config = dict(
    n_layer=18,
    d_model=256,
    n_head=8,
    n_kv_head=1,
    head_dim=32,
    d_mlp=896,
    vocab_size=4231,
    activation='squared_relu',
    norm='rmsnorm',
    norm_place='pre',
    norm_eps=1e-05,
    positions='rope',
    rope_base=10000.0,
    rope_fraction=1.0,
    qk_norm=False,
    attn_scale=0.177,
    bias='none',
    tie_embeddings=False,
    parallel_block=False,
    init='normal',
    init_std_qkv=0.0493,
    init_std_o=0.0,
    init_std_up=0.0493,
    init_std_down=0.0,
    optimizer='soap_variant',
    lr=0.0043,
    lr_mult_qkv=0.4,
    beta1=0.95,
    beta2=0.95,
    lr_head=0.0123,
    grad_clip=1.0,
    warmup_steps=200,
    schedule='wsd',
    decay_fraction=0.468,
    decay_shape='linear',
    final_lr_fraction=0.0,
    batch_tokens=262144,
    seq_len=256,
    doc_mask=True,
    train_tokens=815000000,
    steps=3109,
    dataset='wikipedia_en',
)
Each number is 500 + 25 x the weight over its row's rms, rounded and kept within 0 to 999. Layers, rows and columns count from 0. Numbers have three digits each. The size before them is the row's rms in percent of the matrix's.

# layer 12 MLP down, 256x896, rms 0.139, rows 93-255, columns 384-415
098:520513502517526490475528469490444486470525497519498524492462458506484471534509498544514501455521
104:492509512534568505489544453503499502472492498539492512518485503486472507549512507485502518513507
105:513511530567552490471518536564543466488497477509537493465504495473527479443455515491525526472477
105:483443499495507492512524490533525499491477501511519540493464473535498499523507449511463511479504
101:507471500473487502482537517488494495520482518521525544512514488528502519504491470520533502455500
102:482526500501498544505518480472506492495489542537483519504492488480516480510499519496489487462496
097:507536517515468488470474472532506533527469520468532518510511528498525516539508536509517494503487
099:510514512531523520511505526501473456432488529527491550473498525519491472473534523468488522480496
097:487513538467523509482498478496472533547548493499519469531537555479506450514495511465543511531500
097:500498543478530503490476492459512472524494502505468507476483510467506444496454528483500500469453
101:533463519494495517511552498473479515497458492516517486527517488507527504479472477463503478492457
099:504507526505493489482521519506496502500491495519499520500515466462518462505515510498483556498473
098:483517509582527531464520468490557524478477527535460493524478501504517524507513503520488516485464
098:503517484461507487475488459463509504496555510492480486498523494556489507485485479508499488463531
094:450542506485535541513517496522440488512540531553454466520475498510501474512490497554506496496482
095:496459486450515518528525472466462488491522497508517524488501509531480493486507507509483481495500
100:484516550504507499490524575508464531492517462551449490483514458488466531521511508479498526520506
099:500449481504522473515484489492517526519489518516489471551475487480461565533470509539467524512508
106:486471508517500475474485462492511511457511518468480530515487488500491505501449494513468471504524
096:481487495443492501486483483544501501482477501514520563501486520484465482507482542495504522513496
094:448513489498497525550490460527488473554503455524436527526501540502492495474453483482518493483471
098:521518479489500511528467491485472460491508463488525490482508517509523517503530491524481549470487
098:507480478508545518475524482468517519488478531500504481473510495510468511519464519531443522547506
097:485486513509484471498503466482538472525437530500492505500510497457476485489501507495478495461498
103:459539521498494488473483490463483445487503476516550507540463549487488516474523510500457492495549
095:460514522457498505521499479529461483541479474513504492454517538476505508467464511511506485497492
101:515555553528462515476483502511472489540512493502483524494462460502528517518513461532516493535528
101:501537510501508481492529527526480518508490493541492477489526502502543507514499505518517526495532
097:485453522491496453502494527476537530477502470508496513497506484508479506496439518533503502519483
097:495493491466503524583472512508522476495529483523472502530502502517521528503507480515482497469504
096:474520488486478483487527489496492530540544504497518519507516515475517478540477506528478450512519
101:472490470512510517539476489495533479471499527490509519494514532506448499450523514497474508520530
096:518468519483531447479542525483541510452548473538562558477472515544465505497486460507475484481506
101:508471493506449472482479473484470493549520506512508482530583475517529523506507522509484509511485
106:534513501572518467526526516516475502494504482523469479508518503549489514464505485468470537498537
101:492492513492510515501578446496488465536495538520466445475532485513506474502483460490484488500481
094:499481526486510491499499502502504493499505440504502512490534489505484526491499487498503546483455
093:451440530488489413506530496503553520516473508543496506528499509480501486519539506486507510486530
099:470477468490505486445538521554507551495510478484515510529500533518468465510512499525533485528504
096:488508497478486467503494510482468503497482478445517494491527502478484475476497480476492547524472
100:487507511467497516478517503520470491501481475489535480486516520446467510502547470420549496460482
093:458453436547521467545452512514544514515499492527499497523515467488496482473509543494487554500454
093:506485491492500470496494467563476511471449512483542458554526520522475495500483490436520538491506
098:512529511527501516463502581497507452483478488531475505525491528477495501475489506480473489546470
101:464501551459485543545534523482494526457482472508500515526514524443521493460513505574526493490494
100:518431517489490484475508507479477487503484528495529503513470525520518473505563549483528505431509
097:468528491502531489492496501486506508496514483522509547523484496519496475477540527505498533526481
097:504493513508524504495482520478509530475474525508451464493472526532496490486561461501499531526482
099:480518494499521494513525496495459518490518487523513547502515517507500496516544503507523480489511
099:474444544489488540516489511528478521484495510519462522541488536490469509497505523482538503517522
101:521492481513502465448493491511521486433520546491449489520504509547509495529471456484512496488462
099:561507473520525489475481503567541494512555498509502497506493468503509496519517458510519483510517
100:498547478508486503493526463514457501497510510542492518519511492520508502514548528506485546487488
104:478526488504526513504504495466524555545471529512479469487492524515519496511498492520462527519451
099:538544520494508501462521539486491495510527500490480496506521522513481518525465495492469525522500
097:512519514498481517516498511502491494532523460543503546458508487515508464467526500460508491478477
096:552460503512517485538481463535502483499486496502489466479538502515524513537508470482437486518495
098:494515479458492513470497501453498490485497521496490485495491487510547501513535498493530453537524
094:485479494445458538508506475481494521489502533485485491518500447507446511500484507489489469536551
102:488504467530473493518513511472489484528525504520504525481494487511482499523507514510507512519489
100:532495529522490498547537476501458520501512523501508490514477547534506500488489496506510484483510
097:471464521467503509535459488505520522512529558511545475534519472555504502566460508504494507501481
103:455489462495534487503500489524472467476506494511514492490501515495509534536492470510490478484476
099:493530506533508492524448531526506516507519466517485471472467495513512454515496501508520501535520
096:514543522507460477516488544496501469512494480509482496518478478481508494481521517470497498463498
094:486545494505503524496524502549501521547536501498430506387495491494488502539521498504510503504539
097:489488489511502530500512504530498451486510486508510484504529483522493518483473499473541488500436
096:547471498462527468495517518463477508487485497508546455497511520487564542477509448514518460471529
098:556533503414509513476493500497517501518494482495441461478534491514511497493520489495510495511500
103:535510544489548474500504452550454508522570471494532468493479497491458468523521465475470491509490
100:483451449477523481514462547492500486502480497503480474477484511495494468517503472493552480533497
102:535512487443483536501508489484530519485471497465434518519530469505518490487465444460524505510479
098:500518462537484458492488491514527518541510507558476494467499530532485527460488500515515500461492
103:514479501502514486489499509519491442501529516504472532498521470515517520535513512488497502509531
099:517535471535493552479513513519486516520495493580465487508498449445534511509500520490508473533466
104:510486473460479478496519534486476501491520501492516490509512512471535454446551497505493517496494
099:510523506534499534491505474497467474482468504487517494532536546500466523505508445486539510525495
099:492488484480530495476483518511474506497539521467514497507483514512509487488527486531517503444538
101:451478520538507501536504509444504495488509509484527512501505516505521450516523503490516500503524
100:532510507510513479488466508498520491542519491509427501471499470492511484475470543468502494517513
099:491482489513503519496513516529567487478509475460466481502472516482481490481525531501488525499511
102:511516480566511490482482510464516481542536483488522474499511535502449498497515492530475498488491
100:480527494497500516487553480518458480483460499542513468510500529465521484506498493516548540469506
100:452482503475519506486465538547489536490450473460464495517541524499467533523447461477502514520483
104:490496497510513508535439503591483506462561510468514506502475499491529499456493485468477477483480
100:505515489474512512500498519465519462540482493515483507494501500468459515512491497504496483487504
105:531525550473558490485487503503496531539530472556500500471503514492515529480484535481489490494496
105:519525490491494439489449485515503460499517500508524516497529478531487512463476494490510515516537
103:482519508494520487508555469520524496502514530507506501540482495540495495542484484531474460496495
106:511478497507509508524547523453512486490451476507489495487531543502503514513523536486499478494489
095:481528486484490487530514545477497535497511493496481494527446476542486479524469470491523518539510
097:488480522565485513522454444521486479525498497518502503509492516479517526535467551497495515518535
102:527491491490491529485506521527505487465490525530436503529503471507480483493506489502478556492508
100:497489495517467505519530544527514487497507496468495498511506550444526507438508476531490524492537
100:470512516456500459537474512505513512502509512524497501456531524538440496478519525552501502480474
115:506499512478522479488478524462492518542499506515475491479482482484519526498481528490508531446500
100:493449527477485507484505542527485471488517481500457469518505441513485500482475507519463545513508
102:500559481473519470511545514486513520470461472457571513509488531506547492483516535517513473511518
096:446507504513470437491483515516511452506491477530485489537487505483500469457488541493505512499487
104:481516461498481498462485502507523443465492515514521495469493501531490514502499533480508543504522
103:495486524457489475492502479513513471492491529506516484509494496471495464527469527507509562484452
107:474507454554474531515503453508506524522503455455478537501525506493492490477488510523487500464495
095:496533497509500483460495506475496575542514493496504470535495518497526479516508451521493500535470
095:482516482514495517499531517425472518455497531448515506491481435495499457478517518448489513494456
098:463536476455493517519489493490546523541490516468467497494516475517541512495477510540547467505503
101:485485470522518479509488501498544483462544509534491498507479550460469505512559495526521520501487
092:513474453521507552521456481510504500496481421500525504496495497511504524486496512542489450553467
099:488504506444471506471468527490507548531539514439514497505512484512496521480457470470499491481481
096:538497499528460477535532524548518495504479492525495480527481496501503474528514495570491476510474
105:525517485514494530503535494490462486499528522537459528512549462495493540473491486486537544492510
105:468499481482484499531429484489504524467524535513582524529479524475490497466523521490451500502518
098:516501464500486507525534449524511501461501540544479473494537486499514502476503517470472491461495
106:534504514518508457528516528480487537472476493495513452491478489521474496509520516497501522522497
097:467507483474474505509476550476494415515529555472462536493478519505512513476512449470508484505516
098:507494503480500437546469512534529508484543469495447533503533555500430493520511504434459482504520
102:480522490501511520461515510501506497545463487491435475468507515527506461544499523510479510493517
103:471508484489479505511495505482500485462473482455504504503553482519498472513557488537491516517499
101:503521485476515514544548496498520533487525536496546489521529492454461479507479481504504454481515
102:507521448500473517504471453497535502462489495492481453509526508476509478479448543502542472490486
100:501522479511551532552505503507537504496539471475514441487527471543481497541489544506485510496501
101:490469490520467520487479508518478502533454502525528518484517514470477504520450547489496488506509
098:470511579446506498500501549512466506528486510527487511494472507509522502535477495499460460514443
103:530469465515486523486522490485487468484500482524490475479524495518463486470480479492489496488536
101:521474491485511462493508498522497487471501566516514480513499540509507529499488532550520527511508
096:515532470520518461515484445519500456551547508499485472502518499494491497503466500502502538485493
100:491497494515566521497500498465504505475457485492458506524509524491483518507524445520532518476517
103:455479509490498539457512483509543518527509496499514452536495478469542496483470498491500529466474
101:515516473457475447464493475474527506464480524471514519508514486529478520451525546460461511484517
093:537529467527505503496451464527485484504509495488533543515537474525460482512463493501477511526485
102:539500545461491498499494504537527493501512545522517480523508468464467512492488530496528516477507
095:464539489494503475515483525513525500502500498527513543508507488465486536516513462489505514570479
101:518510536510562506475473491531475524494502539573525484521511511517496517540477543509481461517492
100:498476477498525532525496505506504548531511531447474502470505519511526512490500499507428523489462
099:499487517528497455501472506470477522522495509522500468493492490522545531482497502532503536511477
096:516442483545460506472498456480515487492487537488506531491524501487501486499492458467515433517480
096:529496482494503501519483506517494496551467508483507524494541510506526496495469528482511478488499
095:525478507511464501487462498532493509480512484546531491501529482489513516506491511517483492475472
099:470486505455479485500538512499528515513483508530487520528509510519504506519510514493523478480496
098:500488510515489511514486488523492513510538485473471543523531491476501480488456469530540517478496
103:521527503563466504512522486529506486488473552522520517536534494483446508478482491501533512489453
099:503483476442513521460489515516532460484517514535549489560503488468539537526463522467522539516515
099:522452495491522502496478498501507505449490494524459500520509461462464497489507477494493472493476
096:460488540475459520546497549481474518499452497453483480502514508498549454504489481460527500548494
100:526513522528491530495505485496459511498496475489495534458533489480491477527472510481512499468495
103:482501521515501508473500542474493541520525514498515469467498419511500519487499512505454497544470
103:507484488475451486487534518484522467497493526469479501512538512490499558525498546521515534489505
096:479511514484500512533504469425511480489520505400490486463489481518460475493521470462540481496556
105:462507514489506518567490512521514512426512500499418519507517518480519485487491504495485481478474
095:520432496505486507505509475497470535516542500513483497502528520485465455468501532460488543461484
103:523476521505458525478538513502496532516491492484490572512526489499482475504468543533500491443540
095:490510500538463486486497490493484483475487496509480539493483507498494509454494459508523505488515
100:503537485489456490482524513533545528475522493509527479489515505530477537470528487532507509518546
099:503520501502481498492502509507445506524519507506453529466478490510457514507455465540503515486521
101:488473464461484430491459496480512515447522480494482514487490504503553502444450439546541497446503
101:501497509518504534505499490506457509517524502510493505529503470497522518508473504470506502470429
102:492513521480491498512535509476489484514513507531539520489510557480486523523464487538482507493484
096:523507472542479500498545512503504499487510468495547514485543494456511509492552479543473465490493
097:525508541498479523537488506495455501525488467521489489475511487495486524493495485527516481452508
102:472501496531490490479534482521501468467514516478462487492480516504536456468476490476507468526493
104:488536502551425494487530467501511516463530459520533446503523533505528511521506454523505496492539
102:479500481490519480503446497515494467517477486524494475520511512479508521481447529490475580464491
103:527534482482502500515491473491498503495494487512488507503563492534493493512520474495474454516494
094:467490502513472515420504529494470554496488491509509530471493515502484482471520511465467514555512